{
  "num_hidden_layers": 10,
  "hidden_size": 128,
  "num_attention_heads": 2,
  "num_key_value_heads": 2,
  "head_dim": 64,
  "intermediate_size": 704,
  "vocab_size": 8192,
  "hidden_act": "swiglu",
  "norm": "layernorm",
  "norm_place": "pre",
  "norm_eps": 1e-05,
  "positions": "alibi",
  "qk_norm": true,
  "attn_scale": 0.141,
  "bias": "all",
  "tie_word_embeddings": true,
  "parallel_block": false,
  "extras": ["capped logits"],
  "init": "normal",
  "init_std_qkv": 0.0544,
  "init_std_o": 0.0122,
  "init_std_up": 0.0544,
  "init_std_down": 0.00518,
  "optimizer": "muon",
  "learning_rate": 0.0113,
  "beta1": 0.95,
  "weight_decay": 0.0085,
  "lr_head": 0.0149,
  "max_grad_norm": 1.0,
  "warmup_steps": 27,
  "schedule": "wsd",
  "decay_fraction": 0.694,
  "decay_shape": "linear",
  "final_lr_fraction": 0.0,
  "batch_tokens": 32768,
  "max_seq_len": 512,
  "doc_mask": true,
  "train_tokens": 321900000,
  "max_steps": 9824,
  "dataset": "wikipedia_en"
}
Each number is 500 + 40 x the weight over its row's rms, rounded and kept within 0 to 999. Layers, rows and columns count from 0. Numbers have three digits each. The size before them is the row's rms in percent of the matrix's.

# gate: layer 3 MLP gate, 704x128, rms 0.356, rows 510-544, columns 0-127
# up: layer 3 MLP up, 704x128, rms 0.379, rows 510-544, columns 0-127
# down: layer 3 MLP down (transposed), 704x128, rms 0.152, rows 510-544, columns 0-127
gate510 087:469466494503438470507551512503439512496557551512531583481561478574512500517592518493452465457514531495468452522446513564500493440516529585463480472483491516451538527440532441542560476454556497491559536595456477496502507481493493491524549557501500541429494454522452485504494503503531545508543494527487475485565483482474534534409416558457552539551445426496446576479499507477540521474439
up510 077:533472534443534548498490463478477459431467504497562525501468489456537506500479519484525563462540455552504516547505531521534479530518514460487541527485533504485512402565499522458472515500466445510400474463517486524497515417593553478468485456584527466488591516499523493465476466515493530433469576497413537461464580519443479518544535402467470462480471444530560451497548439491487500492560
down510 090:512483451527507496530559549507456442501534571525493462502508504508502494436502544568502487473478515489418424543503469534490595444495573536540473471500470518576521572493451483549512483448491495525509487596532472443567483509511561454498511460459496521462496412445511546486453458514517476456511502487557499489507489478436552518516424503533544531432490440454483489499530550452635509483471
gate511 057:429503438446451481598456518536431451521479561509510497535500432560464515460411515486590520524510500484498452525466462496535593472574454486504499556502497518526488507524558456432555512492456482461456507595441527470502552475440513489483449488545459470475529434473485520581500528558536531554467500483518453491513465537521428473494513497482523520460474518553533481503500530457448422501539
up511 060:492443485500502498554579455511543512488504544548478546468497434557462560504484499503538496445543504522451556586425498560492551494515439435550518537480484519532501484429564427451480507518476447497483477515482490595470554396501510503479507597510454491494499507491466516483495539517493451532457481531549441532493520470496437446439464469533551511490599526531453536551467466489478552535454
down511 059:566462541558529470454498552515497539528539464495442429520508608536492454510482511474462448521500461439499503370505456476495453540478517523501467540524477423483458525523431471551527504469467490497490416504464509463546419527498463488527509462503589561513502448534588465521470524494548543485605498522484528458516509526503514533565543461496469523574451473466530551456480511519504538521480
gate512 108:482562512462492534549511517577525473424472511445522520456534604424454494569539470464475556547450567500523456468526439482519486463526508459531497516490580535517486533497436483503486478486417517470512554541520498520485494514543485553557475552441520473448529547538465472504484512453591505465515473538452405488485546515512487464477432452534578542484454517495525478489476506505467466578418
up512 102:558501443559535492503504491430489508545498555529600450508435422533494501511552466543471515450529410505479464471499564519508503480535458491495576511464455484455475445508482465539535444455533459498535481506524471488405455580493510429418519507446474537510485479548467582523496458472454517461516522556562513429560488471532486530486521524498492479529535452415485568534552526524555515515497
down512 112:507485474508566494516481477501511491544515585540477466538443527473502458557432474447519551506459521507455477428521477404483510483540438499528577460482467481523487525529447518465464591501534580427497511492544525537501481515479577475421581522477544560541461480514488478473528498444588487487509484497474463482555393483454521475465509535544512484521565471510589438458547492501525481528467
gate513 082:472530483483528457465455467545541443462483516528419561478513472489477503480524450461559493475535501515506432461572522452487525525459490422445509576484446527510526507482444429501511487491410486487529535530500461432463527481436441503489452596550524523433511536483420460529526463440527541437566496508480507490504512553500503489484488539537459520472550501434406476539438527438497517462570
up513 083:519478448435552454527464545522526422523499581468543502520524509545501496458501546490484486476512540504424495470554585556586516516496485461544469450554546497507515489558452494526658506483506535475478478575465487549522494481551524510508526523516490494543440472509524469489507457506559513581485418511513539488475555530508550505466540554563512442488460506469558558499488491446501579496446
down513 080:517537555516482456479462465550560525510435501555453530448473478482510519514485423485593503488544486534522492535522505447501534529516499455460436585423445530552485506444456501461518491527410450516496558485539495508444589467404445463533477569548534495472591505517486481529528490469548522422475563529481468520486473522505486548489495531505478516520579521495416475561459490458508506509555
gate514 092:477554480540531553540537460492501475490516469504508511485434513545491483494519444523511486482568460555534451560484574532421502453464589504493472526433496519409489515511536522565498539563486478526454421520467478494436461521530456483551574531488487513526549473458509469458493538457578502552490484468534491456545421410511466550507472542469543497560532422457534508487550530451477446525430
up514 089:553498450468488484496507494477560535477517501461480466486546552502456510499494413493489510504447475449511586535522478459483472462541504459511488426566514499457420439473524464458503530585500467500489561486568570448579502509475551495497455536558412556477531616547502477502517490467547463522530462431535522479511546515484514392509505485479530549506484460515538503516536558463480404510485
down514 091:442498455450501543537509502485573451583512493546470444540453397531521519516499504532466508567503454428515453478512459585506540538479504552546491570538521478529480593514456523543474523367522509496488455500492524553507508480486466457414508506517455483524433474509505522555571465452495537424515516542455471476512519482533515546496481463522463474536487515494452487477539477597535505438513
gate515 092:493516486476478518533428523493570557464454431510487535456397492508543577467541544544571476426508474509489481518483457573439489547537470508567479526477521513471475531495528531453508534512519451480537484533492480519503454443507535446477575450518510496525481471445471444469526516469552455537508532571452443425520410519506415561543533479531494481487515527496462511525462489498608440543537
up515 091:510491455453543546420481524545469539519493523478500463465487509517463498432552501528557511440491521546410581478514433472432492516511530519525522461426496472507500569520480481498584568518552566452496501514479496526501518482536492547510527500483568472473518435555465460464515432506558508528444414517479549498595436487509533559557495463502479405520542472465505490484520528398486455489483
down515 094:485544536482437483557470510478491512464459515518548534467582497440497439525532523529493427450507512377451462529488461516477474508566450410472464537514482508532546481563476536505458464524418513500502504514462512493552465479438555528496522486513501465522517528509522512537476527483532503578519501581510473462516565479512430524443542478489464432448473601525557475551526535543577440491555
gate516 094:501517472464493541453424489522475475489489492482460593481497566455507499480481443493457456525495551558497443468466490515537503489589466543504583546503497466507560550537554457492443467506513471507491505547418521519458461556574526589526535521455441547495502564549540521506437521408449520498538429434490515522491491549476446495478514502507552421448425515508499442500519535429478495471503
up516 091:560567509451484471535496454539528443442438602422449530534500496501497498465512422552516501478504481537460513525529530496549477531487470480531462560409462599463457461454574481533535523470478503467427455470478468465524568443492503486496500496528520485488417481550495518493544524503481451505513438469472543534515513535528462514493466513542441540546555507485500492571387499452497484567547
down516 093:506444517512542513469480526490505613510516494538533433453464514542495554489582577502526529493495447417464466500457508489497487462452519512430473438513433429541524476432483539568511474518475497489474494489527496546495459459487510501499552454507540537438520541427501508496493457481447512543445484524513462493484473512531602459481528498505494581506533497538561548436554555523592538457409
gate517 071:513487463485491496451559537505474560496591508439477556509432513417534533504526475460471541516440481503464514484600539561471494470478495439512538481453483518474499458456435451552610497505504510528449504571533557487494514467488569482445480542499498470491480504497439554515446499498477550482498501536490487573567547430556435523426495530402499457558461502457479491526470488513519559465514
up517 076:500480406559550473429524524474539436578458555420474535487487495486559452536440476474466527500542522514549455523556496545451466457457464506512476469474465488478501416520471498545489506522535551447501465525425487556472522480497501440500498486551530571556504559467520532494482496493474485474572499521468582585517488506515475505460495445527394553522448543523530473489527396536487486492542
down517 079:462482540508482535542447459533501520538449463519543484521529499487484591511431574526454444528515530491496476479460479410529552557504525481516531593503464433555487569438548636469461497485496553497505446453479468473486539542478493569483482510514521485537499445437508448488483508496560528529473521478460415510501460462495518493592511525482521490427560476520525535499428476463485501563463
gate518 113:546506499508515564552513518458518538460547439457440520459543526439486465493487489512490526477523545578575505584582521470419488569506475466469438498495511558499480524534432533490543543514472476423555503464526505507462514532441525491462501485503510481555496469506504535457601499489556506564550474469550429546538431456531518541531534473507514455478518464501519488441429410435483440514517
up518 111:441495516548454493553474506523506524538523476475497505499435509532466492534581513477546518520490514420434479482493497505422463500413545550542502429542584466486561437485534525555441505425440486520545540501499510498461492488482528493589577455487443510466492465511459479599495459450500523417467517582442522500482531446501460569477507485498517478559570497487548477523498542567477520515477
down518 117:487479539560520478496534477521481535522572492542469538454425494483482527531472499579518426532543488558526436517507424537445449523500466469522502479538497551461426497539556514572506523533421560506471549505508494511481508497469509474528454478512495510472531533394512508452438515566529588546570450452521455508483529552464510524422459508488481534435428507519509533524499494525460484403428
gate519 085:476507539477564459522438497525451573486533412479564544593568477498478491502531468606606416513471474418440468507556515477573500488552502497525493478547557513472506534451455556537452537473479537463470473464501520490593475549445485492533513517547512564492471539508536478570514502412491498527502524511518496472516534484481526472509438450450465470493523457493540493507514479452484508515439
up519 083:587538487500431561533555501477519590562525508526467529473525525440456452494495397531470526551448462494470585544509489485513558527467490562545468554546472501479570477523467499503503523483505482505467509452464447483439502416521529433426541504504452475507500555453533475504556505482532505474474480517432536504445554500528522498467599537528498469421571546482467463492470527446478503537539
down519 089:455476458493486549518469508519490457525499492483544456460474502602537489476494523456498643449516522545503434429417492514509562545507529527469463586475576519555442477474524520533561428463521478512548517474509485507461546518504413457438443472536543501498518464515466547498473548495490524594419474517547475504531444499496549545492451486472477569520495440461508503444535503520489493508483
gate520 121:550498423526510504511453531555475574506496535494435513481502452466550523526458505478497481453499493494479526497556576527406497517529487532489426522522491547417532541454519506482544479554500428480532528505558467472463522544463526569503576557428521481464550538555462531543486500414497463503504507451404552570452459474495532482481460549467549517418550479477505450540467538482511491579502
up520 115:483471565533486537426512471530544525544518510527456580447491481498522501482472439475457495485487428455535487598477512552483479546522473448505584463416528467568446448440518518529530496496516529550610526450513517516487536477441523502462509463521499570397464419488459525470455486530493520440524518564501486454577505498504501463462492417494540448524436495531466496515493531538453490497517
down520 110:466509564425510545440484465486441512509539415497528499483521507494481493489559480532551456523510607498476466488457465512488533484468482485490429486586505445485541506507482617426458513479532448573510481489526472481553486515508528455501530483532474470514552541486477440452471452569513480577513448511495444452498453573531493593498535503500506515508500522470565508476526378485551503496563
gate521 056:481552522480445545594445511480531498506444489497458567436552498481521497509454474426554564537554431487477528514476538409562514437520472501514542472619472540517474574498536509463492484453478479494460461469497468460501536549510498492445508462465482514450571453548528469534459522467528519470469580481496512473489558466504502426497555491566572530501476498424436492487474522498515494576511
up521 060:475562506457475552500506440452481458505446474507449504530563536559441537458510513451502549558524499469385484522480493506531473477508469492442534478518458533458514546450474490502572429481538486545434472460454536475528560620466474488470488483452442518468478495567505574432552441456581540466534522564547471496499475473448537501479521518477525536533497511438587505492513502529500501518445
down521 060:476456482417527477477502565514480555482552552484544466512464509479595484481463469507512480462433556540481522548486481487534532498466515527567493484590552509532530558548513565524424552529467491450511514488504553528490508449479496424580483533499551489515493490473488455564434495484402438574508546487491490542483566505573523425426470523506512527481472452488444437541478462452492471468496
gate522 133:476545525482523543520445548487473515507484511461570483438421479464498483491525529462528505540502507494486501515540463520540510508523490469494454539550587540409567495489461518497392520539495574481470415515425461591489492489505509490540577583504536527541579505544520461389516458469530509474588476496509450525491514506482513466510470510432465534464478432434530483477478482514461445517468
up522 118:570486503426465493508457511471489502553477515527543458456539454443503536530402481509510482533483540515526560493454559499506513438565498513450458493483511479462568543447534569561449456504517532454524524571470511502538420456552529485568503513453522475503506492551526511430503525465555491483598440491580456465537547537506459501519486501494469533501497498466560522478463496411521386457510
down522 102:426483494499465390506500534496521445509476487499530512491547487512500513472507505570518536534480500545515472450488515510509464474476510517542531505518533479507487471496536516504542531524487499491463472442470487444554527520522477441550439490475577517521428487472495582492446542483469494404472490426533536645536492482542425589498516504547453521524486455538428487615475551492461501534418
gate523 094:538503488523545483512426522426567535532519462503493507621501567444537513520503503475512487479480500444546497515489490543498488426422464490495549485531522532561435424536500620466473490502461485496507557463543527478551509469446444560478493501475489523448491519517504605509509462455567516465549532498493448525486525498575528392475485441565521517524495548518474541519478502459466476449520
up523 105:432572452510465532485454466475515504536509526552461486476462519489464403527493463433482518518494542533502558504516421511562470563532551491488495484581503520503468533526451462441505461548516540515620520593517496478448521553504486454510548574492464484586491533516532450466468471453494473440419496472478532479399464484459459475559481466472498487493505417493513466521537506511496541555510
down523 094:527442447520487516491548535472572496479481443464477540536437512561495514493504528487424497531487426465476571516428597429476473478484510525555513500426481536491485487482508544520499538498517505517490561460509501572429493488453473467513410433536518528489547512388593480530519508507524498483593523430533474500469471494547547456442538463574542537491489563494490529560473464481488481479486
gate524 070:509499567562524477531463496518539551557566426532550484427499518493484498452500523476463424512474498480420419506579485436512553523498519455469423569510475501431492497526519443492539465477561486618550498424421520543523500487423443512491475516486502500461532515507515478499530516511493516525452475476464495558486564501531510513514493524525464493529508568499503601482485510496395491438514
up524 072:490463489538501464491462472504642542492471524558527429587422498493475579512471533479536512518477453479460571484472454483499583530483482499503475641511488556504515494549521522522517504547524521481479404544513445467434474524560556529512575564550489452475469499513478524555491510420502509524544496466466502507505473478558521497501513503434507490534504544516455480443474485545443525474489
down524 071:534506490532447522481529472550473585493520434561481560578505494459443494480479496440525502509531502544445449474500579371499432526522523438505538519457519510551461543532487541504529579447501558434428520514492506457493478531493539490565471465544518501445507489578540492496486469503486472452470521526517520423542430461542530498523500504502491462493510546449573494468450510595448454513531
gate525 107:548483449488511526488433445534450548510534445459435509481504502502502484560426486539487547461530539496473473510438524535583558597538460465506566586527462522530531498544450542487506434555481497448490543520483429568494445494490483569526530531470476509481481480454496459462487568476546486496483444515448459461613468510517514518543547476530577498475498549434490476449513545528461456460519
up525 110:491468440474618502445469482513448584497520568537596405523481548539499504479468516451518527473485498504542472517553531487533563510529439500433563515468489478539517438516534466520509485482561438495503471522559539513487502540515491456448424509496493465550522491515525470523526532484511405510450511569446518475453539453558469469492532444442518507501519543462482456491554449504437503452415
down525 103:502559546424448539500472528493482495437556523421443524503532420496478517545488559524555536496479474454521547423454497463501483492504463511481504520514547529463529542423452467462467478500507490502594539505530472474506513510521477580476534466560492461549451551527517495466458465552504509509524514494580541498498520454452589487472490569464553417504452497501536566447453568520541399483501
gate526 117:500445563524540485468458482489489494503428461480426507518507550534476486568507598493451497480520557523454589446459521490458449516506530532511572563461556466509478499446534526497518548496533409520549513486398512564481506503486501540474480530518456440459533502446456429463466479519553544555480485514415504542491462530530513406464533521589531515470473515548513444464515505468541470501473
up526 116:534527541492488473506447426445528486475570547490544524458536491499477529461507553473495551490492547476450518566549519494490501477495509453518510474396450461508449499549549387492479519505517583497560595550533501575510599504450418500479476482474466521480464508524468525508420442513546406522439449481530508526517438486535450504543495476472485562509542545487496469511508534515473555527525
down526 109:532501507456474524493512520581488507506375552486500502544527501546495462489509533475468505485509499491556460433466422509470502448435497542500461546483523504489509515461501572443418524488522457390467505467463528449493505521466513601504547522501520475490467501548451561500567547479476518454491488570533539435497484466529606487538470524524481484420506492554489530542419556536552537448512
gate527 101:515530474533456548519595463518485523479527519496464381564443503519477482507471429479456482496523532466544471559504526459557531504508455564539498479474479548508500512554494542469528534529499463467580570530440512463480560544473504541499491516512377422496460476552521567504477436463469482455531564452537426490548449466558570459422509506540484483540539485487478522511496539503482459485517
up527 106:487484457489509525536503524493503454530546509426469527488529509477466550491471504507481470498432488508480414513480461498469578442530487522487501550495485469448445432403481415590565517483538515548418443532579512497520486525465558486473479531440473557506558562530460548517533539507589493495459541478514489461512478448481478554534495492498545483485450525561518415515581417440525495497513
down527 102:484494463544555540515463509453476512473471535547551558484512437494530464496517480426477507514513513489589528492459524536485453419475505499447523546509514580512565473548500541560497464496474488474493549454469521541507469536377444484462546484504492506481520476475530412431496485420454523493488487499504457529554534516565501483532550461550493518509470462544564532507476423638464547495453
gate528 067:413502505518480445502468541548500541528544504497560487504485509513510576520503525511475501496398541467519560484501486532466487540513462423490554466494496447540564447476511533524493455523439488470516522449505562397519565454534427463489480522465468489453504439544484538484489458472495525516453493536465476453471554485469543547483563557500517388475520446517491561439542470606574513492516
up528 065:499486516511535527540524557488422482422520526471475474463512478461545592459545509488554508463512495459440503500488513549578532548513507516517415555606474495480498431497578514510496583588508506476485554466427503440525471449415498493570494548554515499432494508474498496551524532507506474541503521479585449509510492452509482506527482501452483471531582503521486527515441517515514415571521
down528 074:527485465395459504472473507419492442525500495503472431513518449472441458473488447486587520453555419520452432531508486451534584499469511519500494495495485468501497510554493544536562603472557476474461565515522456456541402562530535489495566535566533589507555517465541507507545475483522484526528506543502536477453527476529429460572481492541489510510534514479482485489475449528458529530532
gate529 105:528476541503520519536536466514451508453532558554497466523537510537465483537433489539491459555479525448523537464516491474520505538459599522464386525535449504467515418464541549423562456504471466512517496502493450532534519499461451530538510488454461476499537554507453524542472498520499507492517464456424463476437510536534487492517441542525586571449478476527512521396470444606474519541456
up529 119:493543483574548532525549482512536523553511513568600520467461494515542537508502424476462454556556422502440456517453508506497556545405520511525463439421519534529476435545506517470549456564417479583529484502515451524467552489488462438466508478453467480571500514445547491539499495557414471456473495486550494507544441481510532535480461532547533530453526466516465518467483507458516472483485
down529 110:418489442479514416483527539494455487507477545462463498453537486630506549437447510514521563458536467504452464498478566515491477542589456471419448440416471494530506547516485460511414539498516519527534515492507523496469481539490479512593449464412478493507469497451524479522547468476487498584475479525521537516532506496496562528486558465471532495537502548535490470508538571549548486530555
gate530 105:498475460523527496430517476560539499463501513635492496517536492560460468483467516529499477487506518539481570497520497562469553477533461502456465540519465497511566520469532446435540501523538529554503495434478499600406480436498512511463486546609506461552483505436516504509504518476492488515522500425524532477491497428530458489513520543462521560481478515521456442412442494475433397513470
up530 118:459509459450507481511544486483509599589452475481491480495468456478485539515592499462532505474437483510427465488573531523595517523400555480472581559482542453492471504449544498506446503453469459441456458520513510488519499545472480574479479490478481495497466554547464543523522525488539539435548540481442543455480425551551507530470489530528536440527576543557469488507459447525489468493493
down530 122:544507516475563484493510515523451426498490464459489510560506487536486520413367520485507467466491507581535556527498492512469536490539516537534405498462480546514525522508515438550477483538531561526597461478448486454425470485500489495492552505480467503517532517563514545533522478601487449457541425494504489504458522503531493432497481449541519553427493459422516496441473493508571501537568
gate531 086:475558521512463474539474547430480508528466507448535476455549493509483497607507515465504477522493458511540500488562540476567456534474496475529466476500538498500568510561508519475468521585520492513560466491499461543441430509591500506577476545575561456529507472470470526455490507497500462468443467392401482550475462518553540410588541566469535520514518516507507457510456492471527465495469
up531 095:493454508538484465514636443499543508484541542547527482514498512420485489428495441515549518516507530497482519498437443544540522476495530545536392475506516536471462524435503447530509443502498492487495560557529571500551556563483482496436478527537475476428481475451508455423521420560521492474551504469500476510517540404488533494522461459543468441525546454481450557524441501540524487525493
down531 104:473492473495484489532419559536523477509582405497515512513409564480527531531436512535565471442537461557500522495507454489537468382458456515528541526525473475472472587387588537489496537477500457501530457450530473513531486476427509518492526437468465555458475515554500500490534467515497519483558521515526484514583487500436429541507521453500560540520472530549471453485505526544491497491497
gate532 109:550509509502522523566464463469452500550487556500490459499508486414522514537463562474515389554519511535564434475489481539579533616519547481491514467494494493489461457514528536502462474504531461528497425409485495583563525535453558453512495467551577449436485476445499519464498522442464540486476477493434471538468525488546530491429503537553496506484450596486528475511473517496498546486472
up532 101:539580526500451532514419499507562487466541486536495459529523458555510544494542551450458509471480473490479445590538468448475527532492470496559423429520495466450489511567539486449560462527447506504557513519479526496518529498505485520448488538529533439523560543605513513621492488463467457478468544510485512407520568561487531517463456461532524573471531495531560497480492481530509441525523
down532 110:453507528476507538464471495537465511475486522516498485478501500427447478503466577571492465507508494524511426505459468559525455586480525574522516566480569467506497490496586479528485469433532554511602496471473500543574493543471575531546456553491512418528538496474515464481529532539562514446468518480441405479457497451514527479427527520536449482493456518487564506434405467531484495495523
gate533 118:434465498445516506460480520478466525508522438532497535571498587517511492432517435536529481502510521477517476506492490459480439483517509511464434487542543505480497510561492556550463496627489555468413486492490518534608533497536445431546501496473537469582522541435441586475497528468452527524486545495548473509513470508507528412488525551530433444515504479476521557463505435465444520468511
up533 106:546468486518513454539486513519525467492480534518527486490518419521585537511521570459535524517467486525452426430428554518507523493470454511469501543503436489417534452508445604496496559441485514496503520430521518531516505445554537493395400412484511507499522494501579401543524488532510490540406493500528487531540509476490530536476519519519477512478553535477508528480441462483549507467552
down533 106:468477509481575486462497471548514550575530453495478455483450552502521556564471529498527456541522418524446516448532525525488449530541470539542519488495476474517405560480612566576543552446503476496559451513481560543426450511478506460492500534457544462499461417514538497520517567470508517466448480483488505545525516472500510467521476401496470582430454492468523448514488545526473501496503
gate534 135:552497510575464493482510515520491509451531429547484483498566474489462521454540586504458430446574517495490526537501546497549551519467472444553479524443536516500482528484522567445448563515482465549500511503538426492436466457505561525524517475510464503479502528498430517417487528532593463512527461461462509509478487456525528435535543418503501512557423486501552494609463456488441523476557
up534 120:507490448567608502498484565496453491488548523531502498515488504605543558494463488459510449476486469521476509531490450509539463454457493511457566484448520521496486511478537556563479545552493538545454489565556503534490462500534451567506473529517531483507510495470358482524588513528463541459466533482586469537464473522451492496426508476493542499481552463488466441456450443453561483452460
down534 110:549509537508501509523459442478533553506537488546511473488409515443527523531532571454546503534568597529439476527506582486508468497518516491507381466518521453473469480503481459455507461507534512581536473528536458531471530526481581494478499492575535452521508541490486469466522437523567459536493525458471450443559468491501524444517478496488490542396476537448582506488433426457495530495513
gate535 073:479474477489433535483513573504553456495527487566507499564509535559474428488541504461540497448430541504484452450460514502520488554551447459485491461507567505582545451480535463475456428515576489488535436528495446495520471479435547499468488504448445459562515493472487515581521501506548532496425443514547492557541461501544479517506470579479523558529459559484535605510488534520453493523560
up535 079:534512507515490556512571471463474514475519481465459477472450574551506463482518432468485549481459520569420493516485474578419508517467507596461468463504507498583472522531504507492437436486454476486620463533451516537408464510499525510514517464513556499465502526526463514477494363474459600551500518518411467481465534500536468503510483489476496524536486516575528495464493487474507490522507
down535 076:442492489466426463490478520511517492530552545532471477517479477569503496517463535451551522499508439407530445503477528517471438535495493412437502532491583401584552456455496527505540541535536530511505464453551428510496422487460558439498478500520523478580503505461477536575459534494536470487513545502544537477545489476489505526477562498479561506468520515401499554495503485550554424479540
gate536 101:554460534524457439502486431597479530531496560467514513475544523464457518527502543425581568498465510454491528575505462559543445615445520513484500518520485570447486556467561604545510493493491472464458503487470407475498515537531534558489515513507475480534498532494445464440499475493485522496457551410571462462534519465528480453456499543459539430495519526516464524483510513476488503535500
up536 109:526537471551425535527519477462461546545574499509518438488536475511442503565450476414565495520499448512467533498500545578496472564478560543441447511503491604506521481428516588560518555545457489524471511531452525503512503558458477535476427517509464499531453499578499538504491492421493527459530489431490474499567518484460409484467498561541515489499535525545483500463498444471458517542535
down536 106:533556470592481449529458513472504518410506527518454520529518492501525468474508524495412420497493503509479476499489476543471506491508491458537521487463448474596501545575533383543498474520512535475511460519547535481528466464468447497487536463454537525525554433539478403504501495530554553538501558606492472495479541588504591483522486449453475484504463485469453483500516532591541496479482
gate537 061:506437494515541521490515450523547510510534520452489479499518518438469519447625485540478509500560410501520471408518387545487438540434484398510470511462508482582556482525496512515527499520496589545459470499541481523456545538531535532492468487545565475522483480526544506475557457512528527480515491484486483497492471512430516508399470471526538452481461429526533496482548470516516474445576
up537 061:510551466556497490510459545469566532555515486577476445479523481523529534475417466522544462513347622526471570543521477436528487557511498563437528515481509448510486509410545488511544535542539477504534474520453582499524505521497508436487498474481483520459492502478472469535479575540469484532486508506483521505485502537561479444553564462486501490527478541494463490500448489398498526539479
down537 065:521580480466496511527502505461456471451475463504543509540451494547582484527479510539528468566390550520471508515494507459523503488551464604460463470525500460426529488536479511614572459578470534459578568530469537494505512475451500486534518482482381499478483473484477450513460523512525471580465495527493549536473483503490486496524542553478498528492523463492479465506452505396536494514430
gate538 087:485574493494477489479422509404439525451443480427517468490548468488459580510487508459439481490469462477496417482546559481494542537549464397546495489503523475519494436565519511451556528557510503512485517503446425525541471498532514531526498475556515487562472478469471468507487568455462485456436451454432462489363469446507563474544529536508521500500496502493544533466482487465476489498471
up538 111:496541478494500535451555491491523489520482516532439551458484497487475417494455449515510568522505531552488492523426439489384509449493527548467518514496497517479443543390495416557528481443516511441432468495535514450489488511495454461487468506509478488446509527484506525456472351496472499422561526588481502463568501525490438509497484527486442479481466432520500510510492492569551517478519
down538 108:498414467454519498541528485615473512531567507567473456525436509480509457478533536544545539503497502483519572500480465499515460447406525599471510519505515508434541543474474480521393451499532475488521470475547515498440499525448446417451529488497481524456510530504513530503492544525544517563529520512487539502589507532483441521449463411495491518550477464489444449563573467540490499521526
gate539 115:470586446542445532519508447512481488412486508460527481525589503538512551495484504468417453491418577458571451510515502424509528443488525498505434505523518533514487576507456528521432557541462477517499492513480471488467502542493575550437452539507484503498444454553462567473474552503547507461515545492513447563485518546490515547456495513425499591507476559520512539477456481459480544555520
up539 108:521529538448523468501520526576519541455501529413489446496531548452511468511489500525533463478473497443456517536516556445500530548507543463529536454487481507449405568439548507484464479449509524535498508499505495492466517464436497507471397518536536513491451584539581551442557572487521504535532480546501450512445484502588568506404512566488501500464483479532469571495493493455452462570492
down539 100:552483515483516501465453448480480559472559525551527476494462456504461484521503489469473542511581514568502589442532524495492525437549525522465480492497479483523551461456508512470509416522521521459555558521479582500495487490406506560530567585463440439534465496477533465471501415555451472551427562484544478510531472450543493499538421556537487498473482546444556508468545439478538476480506
gate540 085:439512477537476461538437529510507489534537518525529464491611437518459497485511558480544551381429527515507521490482461480460487483537458442477531508528511511477499481450423526505525530470463508493544471510512491546528532536545463512481506481411464517511468461542543472517515552520550479398519479522529487529545482455438473478500444428507559488487557440515516622536459511547504416460448
up540 098:520511477445474539554490467480504504425448496573503518524435458511473500581552548480499496469574465446522505489477488450590503469544539486530482503505441529482551490530529571457566485499442475507579440439506553545571513559464510547451479501497505445564497460494527571444524502526535530456453578478498471519421464509537495537475463449473488424565429521516498503490521459530535564485467
down540 093:438448497501528493499449543501534452527563519490554468491560560579513507477459511524540494456435505491505476408554479427551476548532484512512491539525488478458483469500461460532476566477491525502503522527518478505539469434511451498538529505423470526515580536502526404498520498488509464470533466559527486450532503484375463482513522437511545500459553511553472527517407598537589472473502
gate541 110:461479548479424535477511458462511548431645489491559539370443485530530511499488500507511475440537538478548482583510482486499454481473486479507486449515568455513524520516524514503498550515501432531482477538475513455508450477525565506586464462472520488444525522511462426491476527467434480520459483481496442495538532506538510557518535565516493513476490450517502603518498526411475436495539
up541 105:457448521506522489473492522468493458556448517479492455473504457485499515506451448514495449515539429544534544447524478517479518502497520571458521554511469491428541534541529516498510528504557516445519487487453538515507532449561417484497546436513488492426485498457457530558529434493575473531539533477468608503458484485480438483569442511479508512441491531390547411500561534557586514542468
down541 106:594517504584547519540515489467494493491503523492513476581564543563442455460488509479528480565525601514519477560458556514478490541481511505518425492460541491534506539434443506515385520459539493488542482520559525432461505589481483491435506537498565412496516493523440481418494542448477474452491483513478496546481552502468470478555480539554450516482467466440511496457483462486508524449524
gate542 109:583603519502526470528537464492451513463544495511511497511467472562517504581482582540500429545494416464530502525576543454535464515465544520496517495462528549490469475475471529487494510522425480535558473518489459500494437466514539526512451516506577449562466510522499447425523481492499563516480539505474444515476498532462551549388515482498534478501512466493597423472426451434489536519503
up542 107:566498443524515450551457495458493470503415478447506513538530522507440514468528549555534471544466451470567468547615511536495459563499459485514553446532468583487508473498502499507509503502517460484523503506494545530526377445500498552460502516500583492498517547473515541465450492521549515592494507529495489493436487569462490498469536451514450515491498586496516512508445548476402479581460
down542 110:472486549479586503497420516454487554500506561477472472531416540466499444491466454516557505471528448521499427562441501512485510571561480595545546509485482505462509575452509485535487455465523494467566541521493477439580513526485495529507436536386420512453493542440567526563519506517524510525453532460502527550501521470506489417510491540489450533464488498472513489470537446555502509454502
gate543 073:499431423479530461485480491518499423472559490506434528500550458531503575483439524547462473500553456532537425496501474495539486482517476527464544556515486488520504551521429448535487515519566492471515464550482434566437458483503589523441469500501441461542521471469532453486487486599465566513530538518546486443530462581438499398503497518537501480536462546520525520460513492529453588501482
up543 065:496501570509454537506488430485545554548481483520546457513443427485514475517536484558519494494460502540497603523446433441515519452575588491535511488506575487516431479491519477494479484479454475554519571467551528466520492538454448490509508500511452505462447462556492508551467571469495485527410476492538496539473494425557524571474480499495554573476461536494467495522424501473498498446601
down543 076:468499482482500510516514510546466551459463511461524460522477554493451487521496465432503511478541498502534582493481452609471492539496462556475490510511474486477475464466520449576510525528475456555412464477447563496497479383527527479439589445466544512562516478511503556422508459549534507471561523490505509447509524590536479488565545515536418508517443466502493552518535566524521475514420
gate544 113:489442503483510530445447420575533625437471490552483539512484467526529542562533499420455480489447527573508473536562537541549512454534462473435516485488464494492485485545543562489478552492509483488509465454495521507518501498531505497485445531540470467526495510515455457420460573467516467528462535438476548449494534492582468565444561514468446490386525507500497444541461508482511522513472
up544 120:609482513483546552543575542445465478567520525456466528494524503511529511490453384490471501488584474507515476546431459452517513508483493541542511506485495512432506549505513486504441514540563544490541588469499500463491486500531510479497498519552539542547479532427486467508504504502454438458511441500461496548472542533407491508494430571514455454457483543464482589418478484475589520498521
down544 112:537505581430477485439514474597498540541403479591538540485596530478502489524555515476471532476524521525520448429493448520494455484572519539499458472498483509530455487432556421536408527523521512513483512479481485510466468590559479421473531475465515466494511492478505438545516523485482544474496507546535488466497486488499565518551506417553414526504468433478517477543460514496490533540478